Weights of a small transformer language model: vocabulary 32000, shifted keys.
Each number is 500 + 50 x the weight over its row's rms, rounded and kept within 0 to 999. Layers, rows and columns count from 0. Numbers have three digits each. The size before them is the row's rms in percent of the matrix's.

# gate: layer 10 MLP gate, 320x128, rms 0.164, rows 235-269, columns 0-127
# up: layer 10 MLP up, 320x128, rms 0.182, rows 235-269, columns 0-127
# down: layer 10 MLP down (transposed), 320x128, rms 0.144, rows 235-269, columns 0-127
gate235 110:493421402552450463452464469480501488590480431529461477459543512537495580548440433538490524464452536480534517531488498468587521401449476578522433439501455470563479580539558536412650569465519515432531488479483483560502498489492450564515598598449476559414514498507541467588484403420475464561495559496446512475496538481452556588482418450580560532539494465504435502591462512505490556567470
up235 104:497508524543539446473580487531552457574478472544466498470507522629562485444493467517490505417533565498518523473448531529408572427475584506496481424478543509528472512529562481472450492559480359451544479446529455405464497494550573510483480506472554515518492446537502553500571461426488539519532526491488583594543425527432457511435622423488500547442480499393436428587482541558576493626548
down235 111:378409413524573401528491438467471453523510497396479506530545589470440534568459487477584531517513458511489489535441550490528496540448442522582616534528438462510562509465588509512476537491450528470490517478522447488476421543467458517511483509491494426505394512400505534478441425501447426551565496530556449509539512461546474572564482484606452558559504414449538514582532506437540537460622
gate236 113:517514487443489553384520504471570492515481448550519493538461475433513556595493553454534578551423537435429459483553554570491516526489549445501448619485465420451568437521523443500469446380601526510539523542571424459525491478496505478454379481506445543526544514486541477470511545470489500492503442612493426493508418542515527447590589471532470558528525519427444521591499513518606515508397
up236 138:566594533467507417549543489506382527563466469521453558538540542561433557487452494525514557550456533615603449411501409487441463485575554527409521442597554489453578515505479519434602511593510508556506562624520464522506458554460536547542495496432463464565547557452568521505490595522490558560583474498484481532484539559512480544490474491552454420501514512493539455500525508485506467601535
down236 089:565575496427488550479526368525504475541493502573514478461438512461540495472569534438443571507542551523395434453437492421557434548497473453473404566576500491454457466473465514519555487568427537514483513448449436405480476477525491487492558603479468461532492527612570495467551528509476539443549481588469500464500486492463508560501557436495441429654457488476508575483438625441518537472497
gate237 019:484555355545507553493585445455543515435563478553443441557537416476490462479551517582531530377462521436507407537524454502417612437533549495462485492427457461467528466501480476481454508578452565489544499642583491460522548577523550557501463519587419494520559453509507502521454527437468536457477544503442532452457444515549571439511517469571492474500425463513522570477480399503536464523445
up237 017:468516542414584425550468424469498480559485533510526481449505403516431454595463579520533510412441478492418472550467494557507499561522534463510480519493498518502499436496498497541469422429429415441600512465392468422552491521466530505575476506468394528417470431423501475515580499523545512453592442489571448475480444490515561456404464628508551515502440530481568481453581505585507509560499
down237 010:526415552493498513486524444416583444529567517538525519462501525473530553480501476487574503509564543510510547532418518585515504519542511515471390573532458540530517622605451524453541481532512482564550528538585464500491534509410475579445569426504503521569413486528526567530383538492542515393596531507519431503525483546620455487555505501451520567497535576551573398445447490529513494585456
gate238 084:451551452479510543546388409569432467449455523599536464581510488487495519537598479437567499547552541436489516530558430528462417454483519577503548563420576458509468506471516598411532525476465587458512508498564539493513546426524415582540452417488506542492490541430472542483422428479536502515420582551540509609511453545494536539583536493456497545523496523481451505461467515563423564517413
up238 120:532450476431515513577461455559411521486448480301492512431443486461547421493535548576486548516442392568522528543493517447495490510414525416538446454565408490540543574474490478591533516501517532509466545506489460452567581455512500496511473527544601511520458508509500549517451515555528500488586442551539562509522503453520517469419435513617497430536478390514447501574489476440488418487539
down238 102:504508520512442521464460515508556362474486477653477518581538489472454512549506450429499514463609562433536481483527487503475432532571492577480463568526559532465463454463568542498505496480454522445493449502741510478467471535498505515489460309518475489487538506495416506476481518476495534494438557468477485525489508574466524543521499507397517609502583507508496520467489552500497531473484
gate239 060:508472519469456464520392432533608444503513495499530493401484451507460535546462429482537489551556532512452399354436488460485519474533529456539543575524445445549501515515571575458608395536568460571551538459596503450449466495545562467418523473582463598435452478612460495426495470472532501413424476569471474514495461494456464513464484455434514483454545511502540498445526512423506503567519
up239 050:544497546462490482505404448544577455495515478471512534456503518489504530577485442471530447580557495495452386388448472444464533511536533503546554595555426424547482577518546586438631436489590459588527540452610553471468458462575565484417531433519441616432454500598467481399531482480513477433461455526476523518493485497492477495477451429449490485433533514507500528470492513408509498496468
down239 077:516548465496520583582503457502505464519532466430489499549450497493511566550475410471452551603531491577504546465490511506524517466433501481502499517433532492519485385516493478550544566458508551509504516459734459429468487480499500476475496324497422446524495425491519520504476537460458558417521569484530532493463491430477460565490441539451569457524507401467495554454498559471462369474486
gate240 102:498536371525409521509504513522618519423518490463527519469479513560498461495521449602494492476468434481587533485488490521551483482389556568630552484514455524555447408529528585390555356556542466476507522478497445437554466537566456514457510522506524504492516482479576492500543426563515636511535478584509449450539504478543415537482531531467537465535456545551558455557542472500432434519496
up240 101:501540519472435547480481514505454487486509490452477509471598448519500504539500451417558554532571491481426530464476481507548510534430436501391514557456469547442490535493550468444468558558465559619550438586534547534468610610481558480524528473456464528572479430494534462549438547504425397499504441509498452564514542397465526459584538467552513610474349490415449486489527531512511509464411
down240 113:476494501461527497524560473475450550538475462667489460584512511522451492467459433561445498536507465472475447397524458550459473514563474495405545574477501584411501459490500477396525553466458493505533501590506462540594441477520569531495520515471392572495562459621561576464484559457508606440503508571546533581454524554444465558520501416561459494528591385509468513506467526520503510480495
gate241 110:526545534495516459510598543564558463504502496541541506551627446512399468550520500578480555378492477493473468466544516510422429482470408499384469429517496559522493422571403435445539424583535484525387505545477472464468516548478453548483481513521572496561577505372531407427524502525446497432434479475519432520430505519459475459468505387470477415502492478477489499505475561557538519517487
up241 117:487513515522460601595542461540515492481476414525528516506481459483542405531473472569524462539476441505473483461441495534476458479537569502636480351586533586433526582416489516631490427468445509537493553494560463516555523504516531481628479524444510507468509457503495522423519521540511551462575545480456410474489567501545570478441544497442519525525509482486397514495603425483587585491480
down241 101:467532485527414491474586473515561396477485549480457463404517431499455467459581466474506480560570567515391450582462497554476429448547561460519509451551548532464436516406597463445577493437504509509552484503485481451438497435499478568448439606523512529513397580573502536514497509464420523443502543476491506543475468486470455376427504470508489491586595498430517488440621465484514445499525
gate242 093:556521464602491463518469551478518430433421502515518517476469466470427433494500474550550448449423490411463542496540450492508464486498559484458494462441493498424455547450583532461438504459572465457549419434539563488540447558489610483415474404604498576477575547489547551417448570456482575469516550542455491497490513499585536509539464510527515442594492422490542515490569536547436549654512
up242 110:446483499543507551498461455623464559678527503479477423524488494477536520440503504491528537571576502471530469528533540451561426478467521442545486512579476461536566549428453521472528449443453459513531562486499526484412569484516462504577530494391566418513510506512524586512479403538495419484476461495401493543477535538350501573486555485513448557493494577474467462608404504459514501439461
down242 097:495533516580466466547524538459502478509449393590616585520480540531520416579394516552448569555491533483484504517396472508492476562501528496460541463499566479573487470430464438473486565426570551476450484485441530475511448469554485498469523679518574526427535534504550554483458532502503448438569489530474482446519484465519512561432547472620470525569482446407502490404527497595448510519510
gate243 109:411515431450590557618487411544483481435508436449480470464480506470538505506528509525443559476438524455502493625605428517529478515610488613420494437443555535490520419587480521447608538492500649476479501455527518536530497487525526530465492541510578483508505453430522507485399515504489489494515492543503498566438457462589438529525520419480581511576493522583442510461512450454492467511430
up243 122:563403452533460527572532504485412474457491587530552405494545549489478512524489475500624505473483407545515432523379535477507427611414450466538465513413545521514542523444409567398431539480418453527468482467557538436494471359385496487516542450452547473492478422479476442449507500460547524509477541488522482555542470522535408464528478516464466467524439525438504478534558519475445450469540
down243 088:594514400438528571425422448504456593466451527433543489548541513515449482465438430514431500531519511524427389429487476543526446442469480404501452523537495552532518469462524522523512413533475452524506534540670520502417518585470461477524480359584459548500470526519557508456525494419528455476466481458430472492529489572514461526389472479450473486536476475429518506469554561550434525556559
gate244 019:618435494428481508562432422486452529573456445584454475593553475518532458499554493489543417443458489388540488524534529579582508508477411458560447510518454538407488477403565531499451474493517509550497482420436452573437428449512461563464559534571465481468420508517435502470441501517463575619443476493496452538537494562516465496400479456467489410537558468435549456486512454481483547559487
up244 014:609467512419510570537447520454448579593478466515470494496486537524569501496601517506543522538478471451522453496451532627540546471478455528573404537559526538524482515388581568533538545390519483491566546508468524591471494427518442582487599489593447488395478534507471502415592498472466515603517537513521442574541530563494499523483448510420490468516463538432538508428520503501485431557484
down244 009:519507529525440497566529512602530572526465502533506450510509444420453563451502542505435480532527491428423460491480461523472369478552510597572530414504423535494517560454484509408437524548492527555539502413540517503511509539425442510523463487478466377515470496387440512479510445501437499587492521500656574506446536524372558556543554555448544497563390506496476509525472487483434455496509
gate245 017:456460507499470534544538502535525523607562444580538525502556571472494464480543550471465512396529495411508430395462503572459497503461442469490470466515488492475502583519591513509522484442482602539444466521490487543567519570611445457455550570521521529551520526410490435553398523548428418577432439511528489544510489475440477422446643543450553518548544448390529472435457529485458525532486
up245 015:483533543572419529458460531523593623498526474549431540498578462558543458419517401455462477519432491483470482544467484403511590486497385479431493557512414496484490487593499518495506427459652536468466462501607496577502532483602531538564531390571562554468514469527536453533473454505414441433469502455517545555518540500496487462452463576494481428470456522477549482487519484453486430518484
down245 010:532522543479474508535505495470501460428549443573412508426533537522508465445393472508529441435479508475501580518485545552498406512444538492500432500559498486460362516522416539431493569510664462524427497459445423536499532581554536528539510604445394482506512466418439411493493615462552532540489497475537448456517468562487504491513472488524524508561446445481599496498571465493428582472471
gate246 116:443515445558515527543534525510564514441436417571459530468453473434452527459521475550539492544512511506555456517441481500515470552488524506503461515363487499531494460482457505475465470415517553461452555555526536435553524462536390496401455528599398549559428457568546482513529506503546498621507486505558537397535450477516649533493482535508564410497429434504446588500558594552566531442493
up246 125:492479493347528532609554558503559457444444518564429480537544475595476504473440507514508444482475536496577416491504432461446481603519529456500511547503532526591522525529524486489553447531502574500569560545514522452485514547582383541471487463554458538538456470559504497507436516431489457545452468571538439501507472440465538487637408504418593417450366484476489480513444497454475516509477
down246 113:578549451535477501475466569554521565452470528450376506575503500471524470512516576515500451540450506518494478537519538528514486490465504454540494421452551422510479521399627545496512477440529484557478546525545599518476518522473532480494490508459530539421584500421425540547534491512440480515519442431514527478449486411440577443644555585537499529405433426529425510460410566547607416481492
gate247 103:607485512434524548463438497518497396498551405447482543455478440479505472443526445553575484492470501551523446461511530408534593563533500456553527509443507540562527453539657551548465510542567484465549540520475546463551491493599482548425457470553478547466586406479482603429503567429501503439433519590519517481439471523510543371496449563502529577515476507450480499463466499480576485536572
up247 098:508441539532438525472585506494440573469507533513538543439488505440486561489481493441560448495636483445515472550484511516507434458528511582468486456554441514498516508457473416539547630483518524537473431516504479544381470462511532413506548508469547566524394461517489444580455398502412452561573486408444463377491468477543512483514550532606506480493518484445460499598440490595516481413470
down247 116:439595492520503535454496559414589569422468556551504403479448495501461529549569506474506504414517580468554497490520482473501437397469472519469499462567447471456467390484460455537487467446480464530426472407494497582492487577532557483559546653509544525483490572594550516475513494572557514538572437507474520438420488486516415575457483502563441498516529468507563624551502539552548506450459
gate248 104:527514490522588470485420457475570488531475473499604449476592387508565460496469500517534463592471494553473477503444446589459450527536534452467518457495518411533529481511512547470600524343527423541435462587520561489529512476468474586423547470574388438608479515474436523475443492536436489409501550458528463481456559556536429504522506550524518464440449516536448503466464433467562442445489
up248 100:560541549419457481515465528554470471474470441505498512482614509567533565552422438471585440438525444384395508478523518479472479540549454576454502535625477534576517528576412502459566543535499546499586583537448541489511481444487429509508460531548440460464519497528523434426486507537408545592488461526523518528566481447450484507500433506396458409431528553552467478591418497494492507435526
down248 102:530582524529576547532421508554499519514465447480498538588480435539449485548497456458557531458455491515514550551451515397489557627486468435523516520494557483525421460435424455495489518525524531512418457494340524563530604398420431406509561453451468501557516456530500476516483458604475461514484496507494498419462578532423533538485410518417496490548541438507475559554462537469577481420478
gate249 102:476562557466437443530433515579462547500544438582519492480453504603470480454536460573445445342639547397493499479505526463564524507436565419510459501483490516486569480549531479572519541502442448541449490552456506515469516468530536495521561507548447470479413502461494461406434528448445528531510434536507566422466541475486461436461461456446552561556564590428445471502553540495506581514591
up249 098:497471502503509468563509506533504474497520561551629481434512532558520459496610445496435483448492478410533542583481498499559429468443582541501439514493546528509514541502529495586408529448492543539460497489503480476501492497483506478491546483520498528548457420575411475389418574421493467599421496496478655410468576431517458619489507389501503582528545502444577470543568485469472535483502
down249 092:473565480469510483546474484466426473522560423523432470471495487495576445587424498488566501547502483540547520516547537535468611492401506553522567440545531557555496502403400515445638492466536493513501514587589523484513524479527535513471435551493518393579471439503518526425441523477564396576467474417466513452527542439410462584495466537507408560485472552504552501406482520535498603486506
gate250 111:505502368590473443475417443521535429512532610502581563470449489565486491557501499483538479524403563465512529480581429453450519496424541463532450542464495496523479463448498547601537485491503491614542410475537570545489513465441452540565421528500486552516548528549500591510433396519518527550426526525468498571480550487481525457369494464539488522445442572505524515445429484443424589491454
up250 097:495534515577497493536491556443474532432468442461497379565399501386472450430549540411556449517434546623462674489483499526545512448474432508462526480559496497597514505448467542520518605482531471466506452507474448482540559438465541539576502538507481506491523536488469616469414447510524532557494441527485409490520467543471507470427543429492448500454485427450469488451551543415449461534495
down250 101:503631508505437512522522472520551560466455557313463511477505570556514425445437394540542498483433493489524495426522533477528561507491472480433551485511523556563450502455499433530506512400494519475502460491418478472449515530512535467547553574449442569464498508618496510493590334526547490415515541512508608498453572505443463499465574575499472498438488511496533458454502541503419522521518
gate251 111:396546432507519553413523565558570478520484492534489488445429471414518532420503433565480465493506608428472476470351454440513499498456487455401508517454519553422493452563469470565501517567535446582453448525479526462541521514453453403537508503562499616473528512525524502440557499520482572503467535570526555471462558550534525409541479412403520559472446527515492444519536436491555395536524
up251 114:566528494512541538490512513541455406459515528523397524477540445463496508467469366562531494460537601495473592535439514541354393426489453479513444504494533407475460514548536453539492528571495470499479476532514549548540515426431536373553477435526492514463571500481476531434551593558474558462553509414444498539468544537571543380462523471437406496502454587576506472505514491506543495526506
down251 114:483598560515578476505487509489493487551484475438518534445471581501445525554439538452517456595507443531470544584401507505465551475483451574517483584534589471535510595416481445557497624510439395485504494600365456517374576480554440475514505448536589503462407455544545508584466514486514487537472490469453469495524522560530451483503497412485424480407450470556507506479469499464515493482471
gate252 104:439536505515526524624443543545566522503448610495523508604534452481524569493445552500473523452433526455520520525492464452416561468437407471435454534401497484520601494430535557478588459561461467455538501526505532495634483478549502500494529490402483572446470478482494562459489464550484597469544512573434457496452585469491535575511399444470507464566439521543459548492400471480428449495554
up252 090:471499523516457507570541525508545535451543562467486580565548431448520577484411498530493510499474503454488491440600490443422648474507427548511458504423499428515510447542556557491613528604523488442593587437482495507581512445560513509511538430465492612469525524524476521426484467535529546511493534642439487456483495507483521573458478489463489444621438542586482530488417492519452454502512
down252 116:603430557554480449528435546485472376492491455448484503594539513502450489590424626476549445520456486477430509504507426519478474512463468584444520581582461532467510603534521483481507482612491529520480445546523422461524511507466478478508532419504574542509471516528480445539505539570560481535568449470428513494555525487558472529474464558405475607604454512556453580495554520440536571530414
gate253 111:525474558458468607480516491520420533517478449501487487531504468496454555522486521466491509551472544388446472459492487521436489409494457501475568454503523492514444437536599514540415579451507446574433555486555563456540507474592541494407484461463477583531576454479406484425547435585467536412572479452467505438478466517522643528481515381487492550439490448457532471568489558564567485555409
up253 118:499502455538449469491520539515471525463487482521444652467492453479514393540573416618498550506533537458526500438450535553443617555414451509510522501379533446445454544508508522535483487390525477491452581465489454471596523465547517590550498491520593524503492467445535489530499451519501485561407608553446560474475554464477545469504476502446536503560515526486515545382514535414434485503601
down253 099:583497492456476548484564593451521499494451527466527522499448439443443532487481500525561426456452484579459561524536529473566507496534503512529512455509468588515519415493538478527621483540515497446565512527397498582373454461466425530461447353468442551449457509516494491566477429589490444467357485408444524507521495461500513474573606521505610495459494434500486496549456498469525502467416
gate254 094:490548558560388436480515467507524512404559463501515530511484499442542500480551459530484586526546453485483457461536480511553487405487457453461371470424433500537456462574511554472479501448530528455428518527524527514428426558490507559458605499562524558508480550558498455481468527523558496584447491583526591619429455446531504569527578491583463498464439583514642457450471482543529514424558
up254 102:456594539548471489486562525471499493511560456459507482506544474558521543502449518553553590523589511504502444441567500612456516515584479509490518514501494519525466599563544520534464402484549481498514410519506522495389350517518481531540495501454450547414562610503541459532523474588499537567457504513481526525481501459512629574564562424513472509457479552542610391527539406536498443515565
down254 096:491560469411492446496528499536408586491538466579487478489519506495633511415502550520422521511533523535551454529472433609615507478441520529506542454448522503563475539453477497524510466431498576570522540490383529552489486506407505481458434563561523464538528625524494554544487493443520586572458563458358496537474546514437475453457431490505467481453396506533514404463445527524515441500492
gate255 084:474471477611485514506535488513514490505500510499465521493483516492544461509437527497511422443522474418513480602444461580621469424523623532505504497542529447531463465497527479479531439458495448482509428626442460520513515441457464467406437459373526560482423352511603480491574486427480571537583482598537516506515518453564596501557499453523518512518532552501534510449537501575551429496433
up255 086:582467550505453428577513479539504442575495546570451559448421480512500518548434475569480485503462521461497492528387535606591505459523404452576452492584495460465433497480590507464542525529606476438553455523520499604501574449411540485438524459461507477527477515413539517405507517524536520481568491518511466504520444502525555500510556460480497495390478503555501617563511617528495492595425
down255 081:494555495426475438529462432658447590604454380501417461446500463518498489461530569565397468493481552518432560555525574532478598440491563540525426454439507641487443469450490545528457505553534518478508544480527453537433503515467474529476466564485412475500490526570505506505550557555524516518560507511512456579526504436517453508533485478592462493405465509525564438546552443524540459437476
gate256 096:398435420572512504507569517465422442504460476604463555567483455476558500365556538660495470452506514508467592517517444518506451565454549600515561479495415498485410560567535446505540609472468495455467475497556581515496464421493566468511577502515536463517498480457536578509406426414402503495520503509502468559471511464559496522550509518497592547529475555509560498493508480520527455549502
up256 095:496462476533500463546523466518493475524424448460500490535539548527588506526509405546520542598510470477551502507487417487423428568478498383562504434494527478472388584538439546586487482392487488478508558488548601454484568454506548441456451556481469415431502521505586501453499452461559491561358632442522461463509525490525448535421423529434497499434491525488526448501486425440456518523555
down256 091:509485521482474514462373540598481469487520535554487448533454476476533485393454428430465508490457478525441447419493520523505484528490514473407439553418494510497569531533578503521522518487500527510595484503729454464472448496478525504515580504573488571536522510518447508483522494458519493472515420452463550497531479527468508564416555401507492447542447491393520504510597486514362527516592
gate257 106:482574581422515474403521510552545538576502516499445460462477529532493580530509572465481504525480514545411540515444493462449492436455531527462555465538500459441453469460505616515484518477441509487540457595473501385519544477393556525406489578549436448456487551509425456432584400492409471457483430540580432512580443561554472474479559502535427513426468489471510595528473569589519490516515
up257 121:513539522534510498390530430588517543458459528493562510412521445461495498565487572530521511512590502466474588472431450456464531526523495440457487446442505533433489537522463528537442461507397463457478380578508472493581540472502569486485403596497534573495480506554477477454517581494408494489522538548507657456563447540529534514488568508443449628465513512470490446532365510519429465483488
down257 098:491456590510568470474483600534457532556476512526455602601523488510396525489467518522489461543463508469547504533516496541450512458376454465529559455495451539494541542469512501422522538470500498541429554520385486534463414528534498602588506446480485546467564550496480471523457353441557493571520437530450457413516522517505516414491465523516569526430503474532494526520526479587514547656594
gate258 094:510488506502460544423451529526565475566484519475553548480487492459499507421522624537481502506481463513476432417437563407464439470508473525513404477486427451591546460512546551484471545515482461471491424476505538467539460475608418412504555526453467564528447446480591504518575437512519641426537507535448564602458512567504549509472518470543559510586523538533546547478581554441468574382505
up258 095:464504525419468508454524626537531516553426499508446567519476468515481416520533467481473500487617519448467554559465523418400482515456509409489561476537399557586434481531514442604470486547517447513394486438473577486436485545489488438436471578502431589512502418562526451560577517426455470498580509449428544501504427529445577485590451571483536514507538489486476506507572465489474559454475
down258 100:516525581509479476560494511455539434469513487559523503459488537540494491632532553541501488555479499494500619452510434482476461497487516586520520552464438491472513455521537550477463525429473540406525514519867516486478480478440508498446485450511475502546502467507488483522454486479457576517520456489520470522429489560518525458549447490514486501483540462544530448498459517512481525526486
gate259 094:603558553538500501461420444515595480373481536492467468464500519449493537493525468442435529505486496486501538501577569560450561545459496577498511494491440463449469467581500513532432485436455508471494530565544458473544481664488484476520615523408534501473444476539453602510497514462495418617491549585467543584466495552549599510554469400437447450555460527528479457559436536456531499509520
up259 105:444447555584521446497620470496452580489515428477506546564524488502482432511528573446576580553452467527498444554566475479592499605459534519506552468543543548490483461520469522592587553589587504540456433468515447475415382418478483476529471472475469548543495508476499429507599504486470538543540436434511559479530550467455477496503424541582480544608474541518503411438539523535575520446447
down259 105:508525502484483477482597511442408464570590545597628479516514615597468484497503518494484500422506431455505481487525494476509477458450522519554520539477490414435583486489452476561493448503514444466436494466549476474559451467553506506361460649578438541530493417538526534437511535559540511413527519448473512462599473432496400521417514588552453475530535461494461513469462521438504520447471
gate260 016:479607478480512422489527472467542535477385469557460468554529462558451563538485568454487478565427506474528399538532498556580442570612520503527454578528477467478530482454602429457537588489507530516521495439465514452460534495533536505506528445465434527439489574511515414468532516541474575499442451583423515524490452463549582543446494427566490534558593381434536573532510495614520533496542
up260 014:425492547610427465508546434563510487555564543429477482488429433414368542469555439530523517566502484509477524500496556383456579503592512504429512547508569475591544504493452496540463552477545484614432405525499531533424528519541525538500522531466547551509497395522482379512406474500450517451503554504494516536454472416385479533461419486482493517510497535509490444442546510497500505424574
down260 008:511467492462557516496526509596465523457526470467497570465552579527467535466423539566572516555566529500381498501449528483489515454492484453440464424470559444539517510457555449479508478507557554526501446390461493561417478511518463438452392496453426585498474474442582534596380454478383458465482491596591488422500541456491547503440586626500564491505433462472572526502487457486505503480506
gate261 122:465520585599397574493552543590534469503450482433533577534526567539495516528492517570566496455478496427530486445439452586472461478568438371543558519548535528538491421471492562538448499581496517530516502466512485462465474522436440524455472595504495523585477518491562569565394568496437497466487506536544407474519538605439559558524568476505507470531448400487474449542416480555511580455526
up261 101:468521429569513504482468422449466455403450500489420505415537488449570511489469447520535474508535518475533477498543536405548552530457515524391539523528565479472552548503474532509447522440398460514453514552501574506564520548539573397540580478559505505529520515476482509402604460448418484524514562372543477499433434449450571593512436585528465480601476474473411448499472540545589463480527
down261 100:542418553501504547547508485484555437550583411365505539488491413542506551546490483509586503463433507464555507516429530454541509548486440527475519527475538473503520526552488405583480535512486447530496472567375567487620546472522454466396543371576493555443512482524489535545527530551430469559415539462536492555453563540429389531562450413539443477459539495464527490493501456495585503479486
gate262 101:520456437515461497476429565520621481533573500557531574613481460539487501482469471507536505528488480487532501472485486633543525565532435494575548585493413467492491505476511534477453497568445475416455600545476475527533567508477470460532543533494474615480421441450458546473541526608461543481556538512450469444508519524477577522438531519645557518562552455411485559543525443587516530603538
up262 091:602502535478427439547453584435623490504550515536488543631498461476507500505524504498545529572445492479470583475504486534568509607551486460554525511436521457515543530505524559480509517506437516414486545590484511497459524493468428507429528475517429516518437481522498535473551538610381496449557591528393562427523445547493489569431526573585570473553547524449500545558547442575487579478503
down262 101:509500482520586592422477531479445531460412458493503452502546512485465513430506491480432378582467521524542542509481533532487524531413437504504590504410465536450529481503517497543528545502592497485495601519530481499512563500556565515532475379555614494432418467507394463481444489468493510556524462399521573554530537501566448435570532534507562542383394511570516512472480523563434527415512
gate263 128:592501533544496492473601451435486486422405464474581509594524408477483451581431460485507445448454467443504458488546481471386508527511522501447452457467440558407486487566443493566443543471504527436528564430524484475556446502523464541486401494520468473502533458488604478545429574473448420515452470564386528595485555518507531531511443488505511543489567468379445492520428514453528536480406
up263 130:592513568458465466463573460478406502485533524491646569518517516490454503578520509463458492487530512480594441511403521445434520474550496502453421477416455495408457543515537439555483510506487509451589585485499442487540508443538559594420409610452483514511564508466597448544485503421495473481543468485438514486533544540566516549488475446498439506527530461405518501443446492429510506421373
down263 105:531478542438507488525559533485440454569465516558578454575572505591543416650537443516460498590536509558464441508508445472496458402475486483454472460541541626486457549471527424481620499525437515487498509457537420507518455466533479474417530534524507435565449488465595474532461582448470506443590465463392489470481529437501549521504576454513520521562461482476475495469601393485491526444522
gate264 106:477456529423463490564503497510441522509605443455467543481527429469420492516474484540480523511463510473494518391492429616391500559423503435513547414466548472405600482548582509562548449512411592569478417512440553526498577465498491425472545461510450410440543534427437463534461542457422456486515419392466507510551514502542502507572479455519511463594503516522514443496510434429453490488516
up264 116:544512521597506539445488455573473503553410579547485432451502458500447502529491498532543592516466482518476482538620499508416476453569477419484448420499525503553514515543521457482511534442512474552542542495505514527492497509579532524509428619575496516538495447531423461543491599386503475554484465398500525509521532447365482534537520424526573519494534465600460556455491586546347513442479
down264 102:454481577543470540519432499539507495445489480442482473535506526525471467463473519506484398574391421432527594521461471433470502439481515549468462503522506556494526496526463572507482534502410468542572508557534563576522424546578380451445493529463503436376468489484418432470581505502465550484415447477413460404472443435534511572545511612455494536574496564464531459489455476530436508524614
gate265 099:520411371485500491484534521555579437467444444560410538528528487472509502493507561576495480511458431407545513523463609546424493510519435500507604422527551540476494361595596514485503442525479523423485505499486511437506527536598481560505489500620459619537554498441516467494542493442438528479507551470512497431528539537424504553495465448570548507569512542385518470500520466546564510495511
up265 112:450550530555583483532460444493570551517533525549483468521578471514545520550443448506487464524447591558472493566561475521521525529517511480514481562472470499613605480486560449486602489517381439439450456491519473496547437439450474423530528433439439494551434495506533424476516507514565469541453560512527548587481498506521522545465561596489354517520479537625514414572523465546398557488562
down265 131:466484505514565478473470508434517526530553467590536510604447466486538524416557507388471538435546570567545479399453455530478463470391483528495416466505451580461531486596483541457461409564480516433500497494453419521586466512488488457386493496590480471560491428548487491466557571378504471614486492566512492516565467538517473574455469466447508467513434514473570482453535492474386466498539
gate266 097:477480528525539587546477490509596490444498554511530507513454502559538499486551515591460460566482455588445513571576506446489439556441514482510497474488430468468556518542515513582591499366472511477505482635505480457525433521403399490470432473476398514480487437382414580521478481428545481588424454410555520482466581460530500418496536496570478496469453519493526545544504478462543555524423
up266 114:537513470445559538553525443462531430425558511497539498513481391607553566465382484535435499550470526556459622514540500492410410448443543426496539538516539449538424518444499524522546581518522476549493435572414529434446486519429473461453485460449522492414541410463514503521551531400499551556483481521471480500516510457520468590514445473500474529453433583562472487507404443399452514484430
down266 101:457520493521485541476557430596521479450496568460483573492437520498531553560522507486473482539543472564599420534550421572525464484478472417567406533482498533525513429525428563478464484509491539496564568447442470547534444548470455496621387470414504490523397513544556526541429460472539395490559478468417530432458465537522389586557486546535458494581543480531539539525467598522451518474557
gate267 098:567491573479545543527492551499513492542413456530568431520528544527482517538492504490459491502531535396549528492556477635504397500518490499530482456490450481510579478510411572492495561463536421500550537505479452435443525512482530491534417520523512503546621518465529439555434525492518603427490527486504517466407487424486607440560533395463524531410439558434496444531608492546532387530403
up267 092:506451446539469532432509519486341461430460424535450533540581502485410550524434520526458533617474421532441530478435473489467411494485494549509492477550461544522550498570494485532443608509513523511455596459454408563534606538525536471498491447503419481557559448533454506551455442465466481455510446448443447559441527503547532553443546564436542458539431355463528552543475495509497491486457
down267 090:477439480517480596433507474484538438482526498459460493514503486582409426515513497415531515643562561459555466597425377551473434517561552461505537470469513505411496514431500492467535482496462479581500458567471482530561477494474529570515448497560438512524462493454562513552417501551403462535488526559346533423450509437587492578486483487551523556524528500550535572552561481453520588466472
gate268 071:432575448504453540439589516469569522527431560516546542522522582527427387612513528609479528531545452491431559443548548567497501435539481562444556501497531515506458561482460520588494504552520490449583516496492581524434465419520527544505537528547497421588492463506459438575432444532459437600518519462536430473475568490448551441557523524436486566463466521532542512518462482509469631455434
up268 064:435559440461451478459559580441591561557461530490537588563482573446465436534534519549480564478527547473426591422541496561503469445548474538490520482480464463517530445533440571571489539523498532407601558530535496477432479402530506515522457497502501425510512520491524461554406511423516472584567533402510458481495563435583544396524560512453456540488513564542532477465489506564426599496404
down268 080:503513466554508483448591494505576485595361493526519541572512527483424460455527479547545496492514614557516533560530417539550442427515450532530498435395485522543399558487521497455477571505506530390462539488471553475431522449574499518584490512442606481465541570447523519488486531549358445484495473436566483473514473564480596612483444526517496482474472517463480475479491555471502571404511
gate269 109:550527506494514496470478549534499419594587524465481568549453377537491451478564493504542477370523539545592546544542576572547352503396446516504551476383501512522431466416526488449559514459544404482493457532494549444493463535514460486508498570435483566560482392484470526511571500479586476449493482527489474490517572496544438472518551498466518545499541587471526486448468442608534541500450
up269 105:548434492542490661506507552424509474496551425427516484404519507494518540482602584504617537476495535565513534528500502515564487437495463514567490452503506511549521417582472506497474620489506545426520531467575519539492546457497474513422494565380529473462487485422491567652476538490517473520415488495516484605515493501497469555470597504491435476547480588473563419536496422465535547522509
down269 097:438478425476415501468525517526472471490541441526459530487456539467457608611531440524497584434526558515468542515458453486598470422531568467583513443516412507450472440560550480464496557550512485490521534467534545516541589560445507504535558461513491560472464489507489619522566497501495560491548543519476456500481562641562480445523553563373512582574511573556461449451523501432459541490383